Weights of a small transformer language model.
Size: width 96, 2 heads of 32 (1 for keys and values), vocabulary 2048, 1.01M parameters.
Architecture: LayerNorm before each block, no biases in attention or MLP, tied embeddings.
Training: a variant of SOAP for these matrices, 93M tokens, 2840 steps.
Each number is 128 + 32 x the weight over its row's rms, rounded and kept within 0 to 255. Layers, rows and columns count from 0. Numbers have three digits each. The size before them is the row's rms in percent of the matrix's.

# layer 4 attention query, 64x96, rms 0.169, rows 24-31,56-63, columns 0-95
110:185149139199056085109103100145153099126089104121146085155109106158107217123109089129149114072138082149154150154175172100103125135156144080150147102097153217154121128131118156149134113083098141140098165093128207146093094105127098161123136088155183129115093116161114136089129175149141123125
115:141133122107175084170109140128126167088144123115170107157102147137157145164139133160162145144099152120147176120123161103160142181154139145120143132110164191150107074114156151113176063080077157100063141205125163153145100179056099167120148129114133081114090062162106183106108146160165133085
106:130090082089106061166163116146150175125147154176102081115141127175118110123129096128096153111096115119141097157102171207117066178120142101151154148124102102077115174144148095172105151149110203156128122109105097146081136065170099135125127128132110146104158121092160157174136141092118104229
114:129085190111105091149125158138143106105113189131136102098115139116147123089189123162087125142101140096142161121155121120122136076129146151128115118117099135085119166147149192153122058125164071129158128083098169116092111190162145152126185136075037173131092065137163159117079116180178107129
111:131103071125197071128125075094070167180144087196133140110179136113105159073085146122147131146163140124151097124118162105171125149105138133104099188176139076147141156157143112101100148170097141146157161144108103161157074097119110155169125154116078142129127181163137090081129096202163099150
109:067134099084166082152104164113132115142147145119165096154165143111158112146160162151098128131154102133134142141095170118119105073162099193118152099148124179098085136200138133126098133090109193143131108114168134108103160126150166162064138206115122117171152111124060100113080175130119032128
123:123111111107132177163130101116067118168165127161130104065082099133110146081177149120128144104108128074198124171151155170122157151100120120166119176129085143148148120168132133105089120094082101147129133102114149074115137106148086099118089164172127192100135077147145101108066114057163179201
121:113129145113139109147145108087148081108114095119134118064130103088122113109173188078111159071118139122148078098143128121130143148122085107114139083118168198175152118132152052101176113166115099103176156148224085140136097199148117148167129096121143111168136071069102145117143121132168081120
099:113133162102119099081085113079180131163104114150112158140186130133141082118108072156154094096125078193143127072128069136091158130178148157159087071139165138175114119219139184122105139087093157093144190106115111110135169154120086088111189145139126109152153149117171114134140126146132110085
104:127084172112098105073092089142151161144103091055140127102122096142121086135123165168087167135113168119078139118120185126145121173175049164089106127090139142070111064139087106106125182141179110133142144107079086143089127158064138162126132117107178109143173095150096128100084079153134127127
101:137125146145107178093130187105177168120098180093120142135114097098132119155068161173189125188150124150148100136131109147181152180142140145136121135084096130043100146107164109139157149135131149141168093113104189085099137157087108108106153143200056088116078137148082116124114116113096063111
104:076139125156136174105105184136133121096122144153099134160159087142143125088126159176163158149131110138128153080099175147131110159093157166127186130154127075117115171133078179119130149106141155111128093068060180179082134159090130053158149156106068093176066122153104127145094128177118086107
100:085178197114136157093080119149088115154114109165119153133086114157141157135189120070147169071085139114110127153197133142188161076121152102085087136140112110092083092117082113124138128130072192116209130138147145140079099100176114139183124105110164127138108105142130153078141130158135085143
091:101151132141122114125095101141132166163146121096116156117160081083104125180131164107157186109103215137109128166065120109097148120093180138108169115118157177136104150152138162164165152121098107133074109114141089145165166100086134048144144127204097091147088089142167115187176140066128128154
087:143127125125136159106191146097135185143135094164096122141130124156125153126148044146115218164110095093056132153165170096133103163123081186133171155156071128188156154134021143128153113130084148127137148117153138112120148126125135157137094120103102063150111189125135116126123161141081146115
097:132131184111086065147070106081144171082123166091167057138133151101170116081151175127081140112144080180114147167107142114157086144159087117180109124109106192125178108123092067128129137160133094120120104117132149072141133126117133153098119105101114105143178127123073208093128153167155138089
# layer 4 attention key, 32x96, rms 0.17, rows 24-31, columns 0-95
103:160118129154053095149102136146172127111124106173119123162129139130100158219132134096104205135078149087148139149124155057092116112160115102110112104068122087137126111123140143149131199171115057097119137174198133177133152099157146099154091096140097112118151109136148126115101149138060099185
108:166127127174155141136102184117127218149145151136093158112157130118159085115141117186134084171137141090160125103092123125110111123089180142131135122055047125136113162043096140179170083178118102083130087165171190157141141144137182102103141095146130092137079135124134139133109132140080112131
107:105136138125098149179113077107103097132133069125166113085069137124123111053203132128095080124110136167077141203132142108130099132202063155121111139105142137159112116062194102143178148156087128161121106128099128105138136091117149102108103106139126112157143157110145152208089125089157166099
113:162137150068140099133122106135164126177126152101167149140106160114145134164155129157135125083060121088148125131163098123125153162159134171107149171074151098129143133081072113105123101171075069123086165097146144102138090112118158124108164070080063168191141093087148166112114158093173190183
111:115103061148123122126131160151094116119099109129151161129158107118135113105140192156165087105178133117122124091155121108136091104143084118159138108080124097114196149239121121163153126150159104146109161143121189072103112153115133150120121171167110108095142101121088132169143016102184117074
097:181151155105123140138170157168017121152114088132134106117123138152175162124100100165157166128166060048122135113142118088136132123065106119114123171123118101050142159098169104147086153179071187163147139087182136104142098141143141165146109136095117125152110134140088189111110124121116154131
099:130113101087143148130102104161157082111135161130104096194075119148158092103071160086091108146148173151178165158115128145123083066154138112126102148119165054075156096157196074111120170159138077179131107142146147129200126107197134097093157163131100161087126117114144145150121100118158149106
113:103126119102175205109130149138161104101140104123058197103115114138145103095128075159154147154131120085187125095101114172085110136092125171141100123084106159176118149126169110143153109200095157057124141143161120182119140147097162141155103139114138139106129096067108068105168142208132164151
# layer 4 attention value, 32x96, rms 0.184, rows 0-31, columns 0-95
100:060099152109142188110086124098110187178116079127138100135158159121101099124174121119136079149141143213101069117160149134108170125123121127145161083112109136141148127105092209085184145123152041141099163159156083136164154115144098104120133170152142137117121137075094145160102073130111172109
121:150110113140180118115177101117151146112119128085127117123094150090171161119129115177109117167105055110154099128166116124128153135111132146160170105144079192091129186158142126122125032138107131067145142134134154091199108092152067168146122136179108068126071147120074137098176099136138110070
113:183097178066124146092116122184142111133197123137054133150065154148084160114142144144128127098073185102123121121128143089143111073132150108102171156158121061157051108120104085098117130147141159160172084136095110165110144137092115178187075100165100127173114110120097151115118130139110151151
095:065101195096101115119118176117115157100140129112097157149106080159081148121162129111135090077169110136117188143101115113116135131139091136062075137179119139110111126123146161133079115088127148105144154189133094199089174113072162144128176111120177081163099114151162090127163148091088054134
105:103043107138127128072160176171106185172131134131114091153111197110135105114117141156166126168164104146076135117110120146097087138071147119145197176121104151108091172108109074118136143176117148095163125117120120137139178111124068101168133127118159051119101088145070151193158141158121152110
090:121122144144135087074087119215181084154126092118128084099130060166099117069081126091141145127128145102133139119184135185136095079167153170124176107171139126155122091136107152082112157081156140118160079171111126112169089064122079098140139148139119118121166155147145168073134107125140091183
094:154125107152092087135150135154107104190095150128112149164157157091114073080123131196078088136140108115162140169125091158097130195146126104168117142112112125063185099083104090139188136093152121127111130146102137178129148101074135111167114195138098094183146143068122175131075165122185137124
091:146139145097140157046083134080099153145073167168164140135172144124144130154167138135079057148157170151079126217129122132094147084103114147125152148103079173122154204110100167146136140155160105120098131134213138138117117114100103147128101069114163053113163116125143138120147143112165119113
109:142079103140142119143128143138146135121082219058173137116179148099142158171156171154102116158135162125150124151111094141106110147131092200122119128113161105126138125076097102124090085205117186125151188121090105143120168156115150143096168191151063113130098056111126150104131071096143133109
099:137142126125066078073141137122152170131159146140139135132157125166149121190076133115110052149128169118126177052129144120141071142163172110160054144183172123122152116161072111127117141144089123140127110176137138162103179101126132190116133101129165109088116125154146123199101101117078157060
107:095152154117126116175133099141164112136128146127130068141180162165160056208149137059126089079139126140161176105119133153165155129085122081159123172150145111064147157120135160159114177154110098103109144079075124128107091080163122189113084134152159138153150102156115117171106161157107115052
102:118116089137092106115138111161154160130123138143109105114144120083059147124075093110092172102212091122121164106152184168042160113194143136116093141145173150215135156098111112151102174117083096126172144102129174115150136132117113075124081099098137116154157120099085150064165129144113130160
086:080134101150114131156101141210114111150109108162128138182160118115146127150077125103075098167120145213115117104131055054126108135161133111085127100075165181172120143145146182129145067142097121145098140129127093106117132147126207142144166192100108126174144140095135074162131097155169122126
093:103095139110124071122126125110124147116124191176089113085142146114092130133156125112054151192118169109138092075066157140139186125168139151072143143137072141117153104088165094146112136115075140148070124167081116121069147103178126179143123125117147085096135115174171140185196166100137124134
087:133114055102094174191150090138127106114147081139106172129200144086109106119156159151145097104095139127128166077107155162128134165087117143159114112115090179151086144179193049147088208126153176109134149143125155114096113084134081159098084139120115179121116112097078108112131165094121131119
096:158122104111135129109132214126121095154155073172078144134151116105134138181166130093117219104174130165099067142123152107133124139064128138134161121109151156152168152078069132133171130119104109180136101194104141095140131179164093151119146164105099129121111170092145185073075155114106130170
096:128129101083189084126155116113123122151138137126122071129103144111138077148102122128188100100089156113143113171177100133134105146176139161138131154087042143155092118054136102109168209126094098111100195090085070096143113104108114118143174176092151165112128108121180128101125152194119117163
114:108149115094149147138124126107137150121143092165146119095135106081115116162232125102127153176221183161060146147153135105108122155089079053155121086176101170165181098139154151113161109151133076124112093111086096091146109141151092141126165147106101129168176109159108126176110119116098159132
098:138162116130085164139149147139206064121138108107129149178136102102081132090077138106112121158133156118147147125181127180186117118125122163142116107037149113109145113176158114085077192146106094188114114093193126112170109127139126159104120072080153076160161134149067135102097166115122101123
091:145059193126117085115109116158198093137105202106162108123160126101121109136181121111159107166104162157106102099145127125085142123084071119134118121099095157140141119163191136138149124169106131145215160115111159125110170149106126042041167137083128104126124173141119110134084163147123128114
094:158127116116141113123121174151104144170110071115143168157079149121160136135077072125122124099123132122089120082126084139136141154148138166150089093087141113150156105143135154170156144126075159216168053147140135172163179139105120062156080169155106167108157118164192117086127089175120194106
106:173101172180167115041096204136130086112086141114105146096079135114092118135121135123171142088104131103110171096159151097176122128151168144076096155090166098137098151096140151149107151083156124139145093137121108181093118104165159118146101124137133149171109141146175073142117172203077087176
094:116100145115126115060115146126120095144152148188105093157179140181096150171140088153101137043171111173091149085095063140122121155098105144166160132153104124165162131123152086122080045103159143157082148075126089097108115145103169160094135146102072122118112142188150157114119138138147127191
096:072189156099139109118105124116085122155177137133147097168140118132171082155160099112213137136102137146104112142132074098082131098102130148111118081099117062151151106109078154134139126139106064097091168102178082087114125153122099188134153128132168114160174135127084190103161116116201185122
100:135091085156146145136154147082145168129096172054170063139163105129139135172136126150143139132144202169130186183056109126150142154147084098147114119159125185107114145113132192076158151127149148122126113132135127121138138117105139153113166164095076123081051061135113180169108087115161150111
109:135119142101103120125150177182127171136073091157187129167102140189117105105113113113165108147098073098145143105148137108127136077115086165116102179159138147204080103152089092163074142088146143145116127095144130094151157098220155134166093109144184119184141130065123103136110164097086105131
102:168116164198119176099163093097099089162160121097156164109128111143176177100113145091148176114165157106119163117100126147090121130108124108172101140116184112121118114039127124130112097097127127100152172158095210125116119094105132108170102116139125058168070131128100094172110064146146191099
092:132133155140125111123078159125121180148099082060136124130123132168115096094138154121117119113139110097153061140158155097117164108139138137137114117108086150112109181184160142166077117125133148081137102097073039150103178085098203085166160099090121175119088121146147209160137176100120127170
091:106068132119170097065096146122132151156139120100146150117117158115023078077119154147127127131144104109091158093168141181141114113157168145092134161101076152165122144076132153129106162063129154125158140095115154119111152190127088143123164147163079202096169136181133106143145109174185128095
094:058112114171120158166164085099119116083111047086150128100114126155128148131112148061100168098139076169136148130140119108192129060120136166110163055186107112101136143134145132118127072124167117152132130156159089156159118074171146160119109145156119135124129172102182184183118153096106116083
112:171093133149135103079122108138117191159126138110120163101151179107158151181173078142106152184143116140088086143072160135112173059138085146135116100162082173075184174110157076156134092158187152139110123106061154124120112119051097116114125130113117095132115159133103130130125065139176125103
109:107187102102191159116119116170130114104100143088197140175132170072192134097109167139084132160170124146128121104064122121090155095125105099120125092116114140113139114115145123098205136142100068189122148163118124107189143086186153146125114156153072132124064148178092113111154112083144168109
# layer 4 attention output (transposed), 64x96, rms 0.178, rows 0-63, columns 0-95
100:130161130109104113152144094154145060090104157123134138165106134085118085124131104110148150147149118088109115126138103115077096104188119124146123100155131183162128161155213090133173117108081115058122087187137163078081171141146101138139139150143101062110132163145069140116104224089137150085
094:094125103141080164148141170102094138143155139078148129127139083150100148146190152146106150141100132115103160074111156153145082120111142109067131155100085134159094073124057140155134122083202088158090100124072127139086091140130165154170147101069156142142147141092158099185076090111060153159
096:107136113108145113111171130126128175169144128043101150113150095053173125160149167161148127152132059128130122195169085150137179126154129148153194144122122148124097134079113122126146119189107119098063194132094074083134092118106135154130178089076148142182133139127151112129089131111127188162
106:128173130175064126138146159069156113130134097177170075107146097103099165090190142101153118076100122124093133117088186139121094139125161130177136102094145170138173144141149131138099180105108164143191126079117163166156085134128154105128152133159099134091207103173118170173087135114187108159
091:165156117170136143163143072095173106091162056118094125064147096124122175125129135161089143125102110086157104096077100167127129122171118155102110114068059140124139127158108161121124137096174136150144135124121121140160102116159067186156096073142105159075123086107135169097222079133137118094
092:129139159132161122148150137069236161107167084127178085128122103087097124144194163169134175092163134141121054137096112140147107152131187125115133108153181162133109066123131095116147164114090139166145159166112073175142135095127082157114099181130122084120095145099148089148152106135131082163
084:116190153115094104136127130136167066093116179097160118113133099104120125159103143058129140166073141130083097111159144092099155093091096094105140076096095166100137081201189143090143145178105111152111123087176133122172092142142154160042129173133159151152068138085139118154138121090115140129
096:098166033133114140120179135047153133157070135181126142072116157148119097094113118138098145147154109098162147133146107140123131165151131144146105064099136186117136119174119114160097155159111159068123147097136170095115126087127091070146146174202128133074082126108123196120090156106159154111
076:090134170101110197097130115175115118136137140183108129156166100145153061104149095127177128122116153138107105137080163125135161165071178082130087171143120110122085126107141184129121172125145174134121102103155183128113060083151147131119094168092206169130126165147152097158085164130044136128
083:145044147165120090103101096130099123149129141148158154112140162161117110191105100120100157121071174148149142115097151087091126087153154089106100120095202134073113144088168124144125140129150115174142143109153151125096123154140176065116083094181185109120090094168108067109133130067065126169
091:134163153120143158088129062173170125157075176102149133117162131129187126096108101131112120098169073131160093111143062094083093101152133142131092138127157105097094111203160075126175095103149149135145152137126072127119167160173128122092163148077149150171146160110071097163179114094067158143
096:099139083131099182159099105087125108108092117051125102116083175118143154163117114090155127137118172118123090205100173103177079144152141141114123133139141104127151064086101146106150160082178131047107182135072139114121137136076107198149126125103167144153100067133109165086175135118126123133
090:077116102114191120129120103062196127106116159171120168103176076153104129143147122123076130113170125141127107127094141147129112115170194132177152116134151179108117178196161095125162160138121152168105125123125213128126166142120114115093108140104158148112103192086125131179120134052163125193
089:134103103161158173128141167119136126104160110121144103081106159076130133155107159167113212150095132135113108154174150124154091130142110133161147152163166129182084117127161138196109123087148142032081198132098082143129126162138058141147101151096120147128123112125128057097075128071164130173
088:123165166110143149117130068162198121151076142067134168165103164175131100137110099111134086123191090112134094089155136112127128131091134163113105150188131091120103127084088116091165100110162086140138099144083116136139197101109153096079133093100070120161142084134058113148149095180068093126
091:189100101172155097148160072080104114149124130100137113115118134106127208099112076147155095120128160101149157141123118180094073199137134118189121153108079133174134112044129110110102124099175165089179149111165076122120151139137088099171172084130111115110125077160120154153172154145176122127
102:070129136165143118118108133113121137165117093112109132131169129078162167088154132164053142138088097109121090131128107154124126107084066146135158106193129166125166129160149111125195063150132111154150083134089049142138130152207117102135078119143115141096173169120110132123152072169200179109
094:117138108126070142099072139201164072123141118109118104167106163129127104147147103137197174113097186187141083201135135127139128143126162162180169098118153129066177135131174136101111159143136136121181133111149129127091124171133137119113082148144075085142184132140106077116101176044132136121
090:146120134177137149134144117210122112121125142153185129128152079142115013145104120067147160159115166141100126125139101116090140202105132086144134138155111069100139105067145090172152123142162133069128061133163099079188133138168076090101140136137096112111135128151127105184100129117098139122
094:142173134113078110143127140157149121086153098110123135111088097136068111151113137098136115118067094076117157161107133130154153050116173061168091129107138096107070120154152112123078136065105091182152099132160144167087150095161143183140083082202124131120128079166125065139108143126091120171
078:083153080149117163071082125140136136128105137132148099120170141157174111114165163126080098118108119184145221107110114135139122072132122114088075123114166113154123142102113192157115155098188102149109167104133125138088106132066193164095119153121058144081144119122080143177083159132075152094
097:053123098060084156202241124122107176122175111125163089094164126103143121157134148151106132084128135117107138121058164143114117115195107178125169133124126137173130119101088127183107148168145166099118139125169166181105115098151135117125095145128137132126117113158109176119062130105121081131
091:079132132110080115144139089095082080105136103120102148081169146116140119124116121154087114133079141133130098116142159156139140161098127074109133154169168102136097123181181118131171185100103079107083136123127118147144162106178081198089122168171183163034177146089178145143148100105134137177
083:119165195142105151134130111120133124120066160104126163089133096116178152106164142147095131098146112172155083138127101165124149108134189145181154139123165149082102150102162082068213121144052102178112133118148096122089086117160131154151130173144198105102146128181120110125120179083145180088
096:144138161128123096105107130099102103132105135154093136101099104142126104024143127111127109153176150122066102188120162151137069163119161110145094127157067176204220073117133088109176142089113154108140127117171115101157136164104153152150135139097186143129117159106168123126143183170145110084
090:123139139129152114176116172138185086080056172155137102118167144138135153186100163116095126154112183158146133122167113108158119130120118127115120146128122147119117209229150174176180162094105133105111108144081169102077145129123122135133125161074106055094092098146095167173157168107103117134
085:147111126126154112102102150163117226081101146116148142208093170084113130160150147165145099136067122168151113087115154097075096137129089186067118123148128152042095181099116107144113084131116125151116130142100133151135086098098126088153085147142095128125159084141138102089091083155173142083
088:139174167048103168171119111117118175117169077201112142120125095100083190171139135086126143135147181133089136185108144128183084158125126143128078163112153138122112168148110097121122174056130142130086135097112182143139108089097070176128112085130151066125172125113144150146125127122144125190
085:154137095099132074166139162117109135126165139099143120132132084109160175152077164176117148066072114133106084161150122152096168111089165147168191084143127107152168161112166124151109159107116101103114191113144101166119078102160139132146173167139200147075186117108155135105131152127199170180
097:150179072133188128132113129116125136175110159179130114169093183103133141144107116069108139138149136181104161169131126089115115189131168113076161129139158084140149101116076128154159177089107120043131145085108150078193166137099116141141101111106100128120139111079129176085131179188169097102
090:078133141114158148153145150156172127121139169184182110131151148124089129166131203125117134136121168147102192133153138161151088158184132107096177128134171130136138161131110138113185185083114160142187155153083209137189135129124117108128083166155154122114130112115116199143092129085117047100
092:135153103165132110147148115141168116124074182097165102133127146122137154215091154088171165187121105186169161123128092130128106132176126178103170095133132122053094146119122106136121091134147115092107098157133133116082174145091112190081135130154102103175118083132119113121140087032074149099
102:107127089105135135140110060129156115099102120085136175106118201164147138055120112170130131169115124142136131151132147113179167182145133121185148103149189112068063061149139112103113156127141143047143124138134117143178126137109131092147117107170107151159154081152160134128138013137143121129
125:171063134090165062124071051120125152117117108119108072157109159116174146077078112146166054136151165115157124187144095101127105144105088197168143107140126093130154162108169133102146108162093115144143124124157144089106146083101091130085140112200104120097149138141106164100183097111145131097
109:127116134140140185155119134126106179089186127159186079135095164169107157171074130129156113086107160137121171115100150062141100144108154132157129122133192067133076065180139123090124124100102140151108135124080155162087078102152158085116159126156135089136140076137198124150138136116150054172
090:116128109131123128177123123150130175094135141096126089113140145130068045181097172169155094069152146111093107150177085162116160117161143115117147098102131084159069166117113175091109141093149107148057181174117149159114098104084149132143147118120165100156102161076147124139051150107075104173
108:101073129096129102154128071166116080103116137132178142111131164142130120143058113153112090126115168144093113182152131082185085098117133120168137158170176115147125157158160124131126124126120153141170102087150146140092137057136072100129092171203137096075193168101110121139125112044108071126
103:093115126110078201118103051168100130161111123124092166137138144181144147079109132114137116161118150065134196131084174166103071152098113105109159097078095075113119147144075142116130092125144122075118122065168129051117115141145150123126104107098183126076109071163126156108098126104115153105
114:159121093132166149055136108106100128122201090168119144099094128166136072140182089162110064151178150139128158133130176096161147155144203136124120148172090146156104097147066088104149072163131114110128116133082135084125111139157109118199134126093102102085169207153113105136111109089117129146
095:167143125101109073204172098171101141093117130160091050144149093100125161154119080114163116106108135163099144121041125132134143125131113124144103156121121157075131130112162050124201139144127120184130079109139124151124136172087099168047112102102101087134114157154129146134150086092125177166
118:160058100137126063049162111136143162108165117147116137113120158102129059093105129168092160091136096120177123108118069159086099096151126173174116131125159105126148155113166092181100109124086153132165170158166115144097123172117163081100101132137126103130171126129077061100140105065187118147
115:076141146140144148140181143127143114076078076110127079108129049120109128128164173134092096108164149104162176134113101121182108182146183123134135120160115089091095133154137166179117133087165076161138092174134197149167113097153101149134090140135105151106184122128142185162136200125085094100
123:092168120177080148115104138126167107078167111137103141144140109123130144208138145130127165150118190178144113183144123182181171147128131104146163173120107169065128191098100180083117159106120069173124110161100179138161130082150164147102080080137083101146150151119099150112150101146176113164
112:147139184098097104119191082130101134150147067186101137150161070087134146049102163123129148177142121120076155128136104158147092114098071113108072144139129156173112118121083098203130139110117148138049095124151120095116100147122142104132112128076111059110162182099164112133101095111101099101
105:142198185145181116140116145140129151144099117082154140121119146099154050122133132112225171165094120157154156092216103124141192152103112150077146162164118140156111141122129168151111107149099126099184108148122101132154118145113165092159142187151089139143169086079109105106136192127138107094
100:116132114082111118139118123137123172091140094100132138140102070102142074185155160178103093104151139157181104040076174163148069154132152139073122102063103158123145171144086118091107151138105087166164138117096139205126176124155107148130099141145115149107159127081142151159180097133078158161
100:166085129109148101110124097126105151126187158161149060146129171178068136152163144097112134110161174191105129117090124141119101145128189150086132170115184147152131101171169131145154194108135170129158158142100182137145106139084094183166157129123153162108159153047172154138156122111103166183
108:111099197137150177097115125125147201110188106134175146101155123138136103106176093087126168158168084125093068075139115085141134112105108150156114070113166088109122063136066125091106104180099088132152097118091105102165138136144174143137141125089113099149096172095120101167159146089165183163
091:133099127097157130103126149121100133115119162151104209166083145146083075096123144119140123109162123133183067130139129139122137176118128074094086151110152109088114093111083094152112151135164086130089141121126211204134058124091105184119133161133142142106111149066116100096096083059179149101
111:124180112143208174146116120083144160122119135090146109121158131091082193118150121102085149161103087134095111116161085101151142123096118155130106118106109159126099123117148060094110123155095180179162118093148132102154125076149113135163143153183063167172080071066110148169127084137202120107
098:149142177116105121182068111123071159176125071130116083191112112093098154150148156073149134134086148112087145137169152139076097095118118113095114136126104167144056089141134190132134156158144123111138145131135086131065146181177150150072084127119144119106162108149145169037144143074147131132
105:153135210119080099124119098164038121092106159216139131167175126152121110096092163118152163106161100144171078076137165115101115137137089145108132079112111153116184197098122101116154108182089171093149100147117130140170118163106153101118098160117089105143132157111135119091167102102160126083
114:128131198085152155125113175108126117167121133181135200110132103150091130069129087111131140146160117087117151058120123169081133149184128099143183164146136132092062074178132148121152100132123106131163040114110113081138115137195082116148166113166169108153175154114138155158116113123154096090
105:138124185165127160100074179092159103145139127211083167107140153181137103175139112102109145149062143137141102141175174112142120106069122140085056150083158107097121126099118183075072187122148117148133105154086186097172091166106151099110150125098147137155120136100087126095137136126108165148
105:145119097167136161136186154066145126145137160110120108090174121130112191153135103073125232095179099135129078130126078119113116103156123165122152120077115126138167163138135132113127072158168173152143148161101080152079090137134151110111168083080085095096112087119110142208156139091096150145
099:144183048193166165162114108157137157182057100125111166160133121131134149181086170149164118127187111152163124139146121126155147072155102112159159119158121160161146126139156149149131131157166165097132114121091105140126219180114082175095151144102122074194097135144167133109158165118119139101
103:134123114181147158111195117076135092136146153125174100116132135116126128172096146131104115137069122087177161149098103141065139168186143110074138111095140121088131152121189165139161149097149159196228129181120196137133111104155107105108089108143155157117114159132101125079182089091147114102
108:077089156094138104139090107170125098124190130161145157156146125168122115142125138116088124121090122159084149154163116067108122116099116135110139047176147087144151109078082146125167121055098067136058149108128126151187142155129135181060151141119178146132101094108137126113052151077149100142
124:154072125115109152103172091130100055144116134153151079081194124104132132107127133086115151163088085072118217168107111115123131097173154102132125089111070118170180137110096144112084118103114158110120088116122139108088141113122148082121111078065135071109164153114073153137181124085089105158
103:051094087185139120122070175139065102117124101071111103138111141137166125084128164138089059094105043118119142137166124149100143178121081098130156158154169085129105098144159113129160113129118129120200134141097130145132134165156112099116134086087112173146105170114062116096081151141148098177
109:137156177114075116073090127108132078137103098174063203178119167100117104096168064103123053184115183171107134129123137134138116139153140112145071163148130132131110108206123122121153154130161163173161144120126151088173142158110127111102118098143131167100148061098173151143160090157140129096
104:101073106153114165112114112167189101089117091065163094130137177194105166138116105174172100112063154100172081102128130168165162147135103124174135112153133171129143186118138222102077121100167105106130103145098077120127108133108165143112141141165106157155119076173088151130154119089138144153
124:200151133138127096105179149138130181117113125141163110168119145045144185117159129107066125134172105155140109112083152089116118111126165172165101185114141163123151130170128086131135077156075146167150114108090138160097172140150170160122157104128049094103177125187131110118165086179172141123
115:106139144145133119134177147139130144177163160178135145137114162117120053091126106212131103110142158069143048144140115136045129157152092108139128096131149165161122099149160130067143094154105143112197165148106169091128123079147106084115080128127148121089086167145091186137130165146182091121
# layer 4 MLP up, 256x96, rms 0.195, rows 0-12, columns 0-95
092:138137061103092162133172139098113099120075162154148113150158119118123131115126154141116160117112145105076129186088070152080137095069074119161091157112175137197112046146190139136115125129189193096103097149136115114114157224169161115126107109128116138090118136184132119108098127106126134142
116:096106117117145142139052097077129119125146128060113130123140140049127134174202185142105123152125114096060170133089146100121122102164159153156072112175104110136152106119118169073161115165115103162130090075123176181087132106159142089194140147120136095087123112101094059147144142140127152114
096:140144135091121083155115131150073113073115162061135139140132106125118104128114093124096149162120196194129146108152108132151122130212087052145093080150086182094155123181138141098186157132103137156116129091137115114086160129188133142075126091178064156147153152085097117149098150119151169154
093:150127173098139133045128152101156093142155163189164112112176171186128056087158086120140131144092115113060121101157138115134142102132183114066136055172072154143141122178104115149090133160139154092152107151140155098167100115104140104147091187118124110104071142067126124157102129147136105114
093:129163197090137161118142116155131169130162167092158136152086139161118195167114052127131124106176109189100185121090152184085132134129130162156146080123105116120074106155090123068145142084134128139103092117166132148149138055098153120126151068142102125087079175134107124052136100108115145108
096:160091087129172158121127195091080101163146145152142135121082080127097099144117126049142180089153116139073117146138097135099218145144104106168175149086170134122149142128175110137075130134098161084153111153133092081155164099166090141135167215149119109123127166112115093144107135156108180121
095:142152083039097076157127111141097132117140088144105131207185102131130133169107138171114110084147120176159037145139095093139136110128113108138144157122086121107145207099148151116094123141098130059133191109156126159094087137129116118166132121153078154113137167149083147097144086177167162116
100:095111154193092127128116117093160151123172135161096113119169193172131174088129140079114070081149139106140158129131177193099157111102119150134150201073109144071072112131138117138148099136088129145134119146242144155142127133125123083155136121153122070111105063104124090116124146094125166117
102:097153177145156108115121174143129149144129081140167156139156119105144085141090097164146072111189095172122136056086086141067138155134070134126095127129144100089062142112132118201098143158135137141046095053146093154050105113115133139123169145152073135160143130105124116111124139111092168127
098:068154165134075184136134100073121160130126108105128114073114135170125117139122118163128137093137139133103094164152188187081113163176135147085151124130132094150112105095105120168101138071196117126065170141078138095140126101145058190113170129144133126119192135102133164116137031118109121103
099:132109083121096188122112146089173137178119199097166111110148104148092158129151110102144116132140165156131126135170088071080162103069117121154148134136103169108061058193152136054158135158124147105160146194173127155107094105098150117128147141107116106152170160086116154079149127091152101179
082:122154172159097109167149111133112134105125090196158146136159135087111119159124126117121057148138088134130150113110165153110161145122114121123066097185117144115140106116109069171183202138120115095134045164152151070085164116147074122124073167149090141175047151102114087170115112148154145142
104:120106136123153095105164135091188084117135118093064145100134110109099134100119127119119155093184170148067158136072096105099108148211107190121199145101124049101122072108145106121137138129151098119048161123146116129124085133178117154124125108156139077150142098105067162124105138174171151131
# layer 4 MLP down (transposed), 256x96, rms 0.178, rows 0-11, columns 0-95
101:097106087170132152137110123177137137120069198126138102107138095077152182167121073155110142164200127098115111174107144086144125184143115147115154106107172124127134165155104155158063099104088115096120152210101174135172118138177121149079082157114133142171129088149157150104114059152106158111
110:111164133155142104128128110140167092159077103116105041112165119157178131080093167078127099068142155144131166122105149082174088172158110082118131102153194120112143122134094089104118143130090165133150101129138129146145116159127166179186086129101120220127058124130116098131140149146127113047
096:162112123184150100141214071151136123204134122148151118070079153150085107159091141117157154122151104131167137165147152142081104131170137054120145084142126100140091120104110134072114136148147150145141106164225168138117155184166151163179098176075176102132114139135150152136110140139149146139
082:163129129100088182137149129151149187161176153121158197180110140140155157132154168136116104145143106082121165117123120057148193119167109161173123167151101139087089127082172181070122195116083127124097120147105123132139086113073103075144109073109136134114155203157136137125111128132129170083
103:126144095207168140119109090106134148159131176163156148097168118129162136149142129084152151189167105131142136056153091110118161129147165166113141114109171202103093172119184108120128137164209134094084122140075103094105172127082066133084138165120125164122174120142087152148116114110094076106
107:130100087114126101048088064087148105150102068146134100092140150144154112191111115149228146151105161138195081136100136153145093154096135105110159157154115145165122148161153166066183120100215120151112092124130132084115140132077093122107104159109125146152123088164171115112139113098129136112
094:133067145135180194059148093199142127133129166057105143125074148095145130174104099122136111198122151098148094130051143081150096105072131187081105098140143056125125111133127133134089092140169114113152112154142155116108098172093094156072144125138107125125126105146151087157142181142115120133
110:130159118146140188108097113113122173160160164137139114107059133095117128113086113186142113199173150116087133125086126159086122144183082123182079032107142127167213147113080179114142109083139108143120114162137105118142126114132101134100157194142160158134119155073118146171155085154127122139
095:144135093133130178131151160116167120081155118133193113132127095174117130121121121142183088183141161166168165076129077110122095144108162156142162170121098149138135164065156161132181118068177157093182110077152166080097175168090162162130158083180139136094094144157090144103155171145135102149
102:112166130107147121188143126152135060102140127152113111135123120179183149189067071066130080157111146200114119141094112097131096137110125135123159117115108136079114130112075101119160060180125107155142089152157117086158056164120127118079109094156108090156170125156149122122128208143086089111
106:167122091138144154112150119071113149097139162104120144154094100165125141186139115147150132176149152168069097111135141152159134160158144106107178141139108178137190102108037088122131183150134191148097113172140137077213126151168078090081080121140106139115133117119119115078131098158143108062
093:138101129142105139134117125139125107139112069063033166102126094126093132105101145118129079132181134130123123127171108127176079157154145119114206149062136105180171182162086096133106084155100054127111117127150120140130102117148117154147133068121115147151114124122094211083154148061122157162